Weights of a small transformer language model: normalized queries and keys.
Each number is 128 + 32 x the weight over its row's rms, rounded and kept within 0 to 255. Layers, rows and columns count from 0. The size above them is the row's rms in percent of the matrix's.

# layer 3 MLP up, 704x128, rms 0.0843, rows 118-134, columns 64-127
size [ 99 106 111  94  98  97  85 101 101  96  98  97  97 105 106  94 109]
[[ 96 117 126 114 117  65  91 161 144  89  67 135 157 139 131 151 114 177 111 118 122 153 129  78 138 105 166 131 113 130 160 133 146 163 152  90 161 102  72 144 104 125 126 139 202 194 177 166 111 124 185  73  76 121 174  82 118 120 182 132  39 136 121 127]
 [123  62 171  95 119 163 140 131 146 179 162 179 120 187 164 109 107 111 120 100 115 108 145 148 136 104 110 138  89 134 121 120 121 168 118 106 101 122 154 129 150 114 120 209 117 122  91 125 105 142 158 118  69 159 109 119  62 138 137 125  97 171 115 121]
 [ 97 141 119  95 135  94 206 133 157 121 104 173 146  81 112 135 138 143 119 145 117 128 107 143 138  66 115 159 172 175 115 142  97 186 136 115 216 144 112 131 116 132 132 134  97 130 136 144 166  95 144 102 127 187 141 100 120 174 102 134 141 159 194  92]
 [ 59 163 130 214 106 139 136  73  74 147 109 116 164  91 153 146 150 105 133 134 182 130 168 104 165 150 120 123 136 116 150 126 197  90 147 137  97 173  83 121 185 144 118 114  99 142  74 191 140 127 148  84 154 158 125  78 148 169  63 123 124 133 141 144]
 [132 139 112 122 105 137 162 122 185 143 186 106 119  74  92  89 133 101 100  93 131 128 177 142 165 122 140 131 129 164 103 117 110 114 123  77 194 144 137  67 183 158 147  95 124 131 128  39  81 195 112 180 117  78 125 167 162 124 141 126 142 131 141 111]
 [118 194 110 147 118 171  91  96 119  67 146  70  78  77 147 115 146 110  81  84 101 199 146 114  96 103 139 146 159 106 110  95 125 125  86 147 125 187 176 136 153 132  97 137 184 174 155  58 106 154  90 128 128 153 161 144 122 151 145  82 134 116 136 113]
 [112 110 111 104 138  96 173 131 119 152  95 125 144 106 108 109  69 219 111 107 166  35 128 113 151  97 120 119 135 106 112 123 135 157 164 136 142 109 117  36 107 109 141 128 150 117 185 162  98 162  88 148 130 117 118 116  87 144  83  81 139 131 169 167]
 [139 129 171 131 108 145 116 114  96 113  59 137 147 111 133 116 116 104 152 101 115 181  99 112 134 158 153 170 125  85 108  93 107 129 161 113 132 127 155 156 128  58 158 105 171 110 101 130  89 179 127 177  84 176 104 145 131  68 132 149  82 119 162 121]
 [135 167 140 129  83 112  55 120 182 114 120 134 159 157 137 127 117 190 155 174 170 123 148 150 128  72  83 135 122 119 147 125 174 164 122  96 187 160 125 142 117 110 139 125 147  89 115 153 180  62 151 112 102 136 131 108 127  62 132 130 116 187 182 178]
 [ 78  78  76 117 121  87 114 132  86 146 179  84 100 112  82 185  97 146 138 164 184  76 105 137 131 131  85 114 125 143 114 175 174  93 145 118 139 142 100 108 127 159 118  82 149 131  98 157  94  74 165 123  77 111 146 140 135 109 192 160  69 165 130 128]
 [ 93 104 132 130 115 165 152 109 162 100 110 137 137 158 108 131  27 124 113  87 154 109 109 131 122 145 156  94  99  87 176  95  44 108 189  74 169  69 148 130 132 155  96 158 145 159 134 165 133 115  89  96 156 161 133 154 163 103 111  90 139 142 125 116]
 [165 137 134  97 142 118 132 112 137 131 116 137 157 154 146 165 142 100 140 174 185  90 135 167 122  75  84 130 148 138 175 131 156 136 118 108 168 149 156 131 154  92 150 116 154  49 110 146 165 110  80 109 110 128 105 111 128 135 102 137 102 142 162 146]
 [ 89 181 170 124 168 172  70 161 149 118 109 130  99 154 109 150 114 120 134 155  92 118 165 180 189  95 143 127 158 172 166 169 101 106 135 162 112 169 119  77 150 137 144  90  65  89  82 122 107 120  90 113  64 154 140 127 104 165 110 188  92 139 165 147]
 [156 182 185 122 118 126 110 125 161 139 173 127  78 170 104 133 154 139 114 118 184 134 146 110 124 146 144 102 127 189 102 150 203 154 119 128 128 150 166 119 172 104 138 136 101 168 136 159 132 109  88 186 142  64 104 155 100  94 150 129 129 120  79 118]
 [ 70 143  69 150 147  81 142  61 143 116 139 132  94 158 113 144 134 101 162 144 137 150 111 100 155  87 144 110 111 130 164 130  79 145  54  97 142 107 133  65 139 112 115  87 111  86 143 142 141 140 158 100 233 118 132 111 130 138 148  78  62 144 121 132]
 [ 93 126 131 117  76  66 143 137  99  80 190  67  65  74 147 103 143 123  71 154 136 134 172 140  89 166  94 118 184 125 168 187 117 163 133 137 126 113 169 106 112 158 190  96 108  59 112 171  86  82 143 138 110 115  82 130  80 141 105  97 123 149 160 168]
 [140 176  83  70 155 114 128 141 138 141 172 167  84 104 131 174  94 139 121 101 129 123 202 129 121 130 129 147 119 139  76 149 157 144  86 150 109 157 125 153 129 105 101 172 113 134 108  93 157 133 142 111  92 128  95  82 104 109 231 137  95 137 121 123]]
# layer 3 MLP down (transposed), 704x128, rms 0.0844, rows 118-133, columns 64-127
size [ 99  99  98  91 101  98  91  91  95  99  96  99  88 100 101  98]
[[108 128 161 107 104 102 107 122 157 123 139  74 162 182 119 144 150 122 188 153 143 145 134  95  50 105 105 138 147 148 112  58 132 124 168 139 201 127 140 114 121  79 162 111 197 141 135  98 139 127 161 107  83 132 119  96 164 131 115 167 202  88 109  86]
 [134 121 118 140  85 109 116 153  94 109 182 170 188 148 153 112  93 114 124  71  70 161 141 144  96 148 131 178 129 106 121 124 144 145 154 161  72  86 130 101 151 158 116 147 116 176 114 114 112 153 155 119  96 116 115  86 131 161 133 123 111 167 203 107]
 [121 124 133  77 178 101 134 110 173 171 146 123 137 209 150 120 100 167 178 105 175  28 136 129 125  89 187 145 145 117  97 181  85 130 151 103 170 172 153 139 128 109 174 147  75 145  99 121  93 127  81 150 105 178 122 124 164 113 152 176  89 106 149 132]
 [105 157 138 134 121 114 149 190 156 109 163 126 170 108  66 131 152 160 127 177 110  99 166 194 167 140 125 161 198 127 157 131 109 154 123 147  55  62 147 109 107  67 118  97  97  94 165 130 115  92 108 148 155 170 161 196 177 140 108 143 149 171 144 114]
 [138 100 169 163  85 161 108  84 123 129 155 126 148 142 161 118  99 105 196 120 140 144 144  91  85 150 119 167 120  95  99 145  68 176 223 116 184 154  97 117 104 127 131 156  80 129  72  97 163 156 109 124 137 101 148 123 125 111 198 127 157 137  73 131]
 [112 111 135 114 121  84 147  82 152 119  75 112  95  84 186 121 215 104 115 141 105 117 192 156  88 111  95 101 120 126 163 149  82 188 117  82  81  98 148 138 170  93 138 163 151 117 173 109 178 142 110 127 163 121 192 128 220 101 123 136 130 123 124 104]
 [169 146 108 194 124 109 147 140 135 107 104 108  49 134 118  65  92 163 139 132  85 117 130 120 109 116 126 166 155 109 107 154  97 124 155 171 134 164 123 115  82 184 185 139 172 122 151 148  35 101 142 130 104 138 114 148  75  95  83 152 115  60  85 127]
 [153 154  90 160 162 138  65 125  93 114 161 138 163 157 135 134 108 122 100 217 107  46 147 155  74 160  40  92 109 120  86 115  74  96 131 175 157 116 106 165 138 130  86 150 119 114 110 147 134 109 115 134 175  74 161 114 167 135  86 139 111  81 162 115]
 [156 123 111 119 124 118  94 149 114  64  69 154 121 159 118 116 224 139  85 151 116  59 120 164 163  77 107 181 134 143 119 200 135 107 151 114 130 118 119 161 140 128  95 148 119 159 157 149 118  62  92 100 153 146  69 113 101 118  96 112 129  96 171 119]
 [118 104 144 136 138 134 153 105 125 118  84 136 132 126  77 131 135 175 142 184 131 140 137 153 122  78 145 143 143  84  99 146 136 120  91 126 170 135 105 106 107 163 131 152 113 110 163 157  74 132 151 103 135 119 148 134 133 174 133 136 142 130 142  94]
 [129  91 128  79 153 147 156 159 124  93 134 120  88 116  91 100 140  95 171 108 158 127 119 168 143  97 166 206 166 159 145 156 107 145  81 100 123 156 160 114 167 174  83 131 115  79 150 102 108 130 121 148 180 128 136 156 111 121 114 165 119 125  72 157]
 [195 154 150 151 111 155 102 158 159 108 148 158 156 188 201 125  83  91 147 143 163  53 128 181 145 114 153 152 106 143 187  85 105 134 125 157 140 116  99 107 133 118 168 149 169 175 110 137 158  73 120  94 120 163 156 127  59 115 103 126 137 134 104 159]
 [129 132 113 111 146 119  48 170  60 152  69 171 146 137  82 163 104 118 123  98 130 102 125  96 197 161  99 152  99 141 145 149 103 118 108  93 174  70 143  87  76 120  84 135  95  98 135 144  95  91  96  77 169  90  30 181 150 161  92 136 142 162 168 106]
 [115 132 125  83 186 131 199 122  76  82 159 180 142  93 126  95 142 106 141  88  95 151 158  85  86 126 159 106  82 152  97 162 125 130 134 188 119 135 144 148 143 161 123 153 173  89 160  24  97 103 113 204 106 152 104 106 132  62 152 159  98 110 149 179]
 [ 84 117 114 171 189  67 119 158  78 103 130  74 146 147 105 145 129 133 127 167  92  96 117 170 114 186 122 144 110 164 123 157 160  49 126 112 155  96 105  85  97 162 155 106  82 129  53 135 122 104  73 186 118 117 118 132 108 170 127  99 102 141 184 110]
 [155 129 134 148 164  51 175 153 116 188 172 129 174 145 133 132 146  97 143 153 140 200 146 125 141 146 155  76 188 131 121 131 133 165 155 130  88 107 122 184 126 104 152  67 196 108  11  89 101  84 158 170 129 119 148  70 151 138  95 153 119 188 151 164]]
# layer 3 MLP gate, 704x128, rms 0.0842, rows 119-134, columns 64-127
size [ 96  97  91 105  96  85  93 103  98 101 103  89 115 106  95 102]
[[136  78  90 165 138 131  76 154 133 133 151 144 113 138 169  73 127 149 129 103  87  83 127 176  80 166 144 202  95 110  90 140 141 127 148 123 109  74 150 130 140 146 160 140  96 153  82 134 123 104 144 137  69 164 188 124 174 147 115 155 122 158 165 123]
 [116 118 115  88 161 121 121 183 132  59 180 106 106 139  73  89  83 102 142 105 124  69  73  94 150 101 128 125 125  92 149 178 146 109  96 124 131 106 185  61 114  46 112 149 134  97 140  86 108 151 126 159 136  98  94 126 152 159 161 144 120 143 119 115]
 [107 113 136 111 161 168 119 179 110 112 149  64  85 141 129 139 147 187 117 159 114 129 175 167 138  78  84  97  92 136 139 114 149 139 101 144 131 134 163 149 114  78 187 128 110 139 118 152 116 167 150 139  97  69 171 153 154 141 121 106 103 119 146  74]
 [160 176  94  99  83 130  83 168 143 140 117 122  87 133 130 113 145 159  90 110 179 111 121 150 100  82 136  83 106 146 193  87 170  48  31 137 150 135 143 164 133 119 142 123  69 144 146 117 135 100 109 141 107 134 161 127 123 136 114 111 165 133 136  84]
 [141  93 110 133 132 165  98 115 124 117 127 126 160 152  86 119 139 146 119  93 190 134 159  81  90 154 151 161 136  52 124 147 109 130 147 112 130 193 123  56  95 172 135  98  93 175 114 175 117  41 148  82 131 123 112 146  45 119 126 156 142 139  94 181]
 [149  96 147 188 144  84 142 155 114  88 120  64 111 166 173 142  91 126 166 152 167 125 125 131 158 149 136 173 199 127 113 103  92 172  79  62 122 120 138 126 139 134 143 121 199  84  75 187  99 178 151  94  97 140  51 159  72 126 171 136 162  94  98 139]
 [106  80  95 117 132 139 106 129 138 127 128  78  89 131 134  89 169 130 164 108 168 129 152  58 162 110 146 125 171  88  84 109 119 107 141 117 182 176  94 108 121 143 163  83  76 188 132 113 168 137  89 116  86 156 141 130  48 133 124 114 123  78  71 129]
 [170  96  78  77 131  80 139 130 156  89  81 108 175 140  82  72 101 198 127 108 165 110 166 113 100 129  68 149 178 167  71 119 163 142 121 153 101 102  94 131 155 107 148 144 106 139 112 132 118  95 122 120 169 129 105 169 124 189 121 133 192 113 131 140]
 [115 159 148 110 112  86 160 163 140 138  63 133 146 142 156  80 106 129 153 173 118 134 132 136 136 161 103 123 107 114  90 121 135 173 135 167  81 199 185 156  84 154 129 186  61 113 145  75 129  98 137 113 107 114  85  99 148 125 137 119 176  87 147 196]
 [170  75 178 172 126 115  76 121 169 116 172 124 126 204 127 138 129 172 175 139 132 116 108 121 209 161  96 116 199 110 121  73 103  95 124 158  97 172 104  99 117 126 166 150 191 114 159 155 148 144 125 159  57 182 145 194  97 136  92 153 101 103 131 150]
 [149 111 107 141 127 127  95  79 199 150 143 149 129 110  84 121 100 183 159 145 146 122 140 100 140 126  76 169 155 159  60 137 168  92  96 125 119 111 123  91 125 100 157  85 121 128 143 120  99 108 101 165  70 126  83 157 109 108 142  88 165 104  74  92]
 [106 103   9 117 127  93  90 111 139  94  80 150 148 147 126 107 133  87 157 124  97  64 113  92  79 108  95  72 115  64 106 145 117 137 111 102 176 132 100 164  97 132 132 118 139  93 117 114 180 167 147  95 119  87 108 151  99 118 120  94 119 129  98 153]
 [103 120 141 133  51  76 100 105 118 140 168 163  70 177 126 127 157 142 187 116 158  82 135 169 100 122 124 108 111 141  75 143 142 118  97 107 131 118 125 177  93 120  79 221 119 139 153 157 134 104  88 155 123  68 115 117 123 110 165 122 108 122 195 131]
 [110 127 131  99 159 165 195 105 179 134 135 104 124 131 124 145 155 158 173 129 117 154 142 165 175  73 133  20 187 126 111 115 102 150 144 169 127 117 177 128 129 118 168 120  60 104 130 185 132 149 137  90  98  99 114 142 127 111 103 100  72 154 116 181]
 [125 149 148 158 148 123 113 147 150 131 171 106 156 177 142  96 134 115  97 120 186 198 105 135 108 117 120  59 213 153  81 128 132 127 152 157  93  61 143 138 129 123 107 102 228  93 125 133  90  94 141 141 164 125 107  98 141 133 161 140 107 150 158 136]
 [ 95 101 164 149 156 116 149 165  80  91 116 113 107 125 121  79 150 124 123 152 120 134 111  86 104 141 100 102 175 163 124  67  99  91 107  77 170 128 105  64 207 114 152 114  90  82 192  97 143 147 109 101 105  75 194 149 140 124  54 127 107 181 118 147]]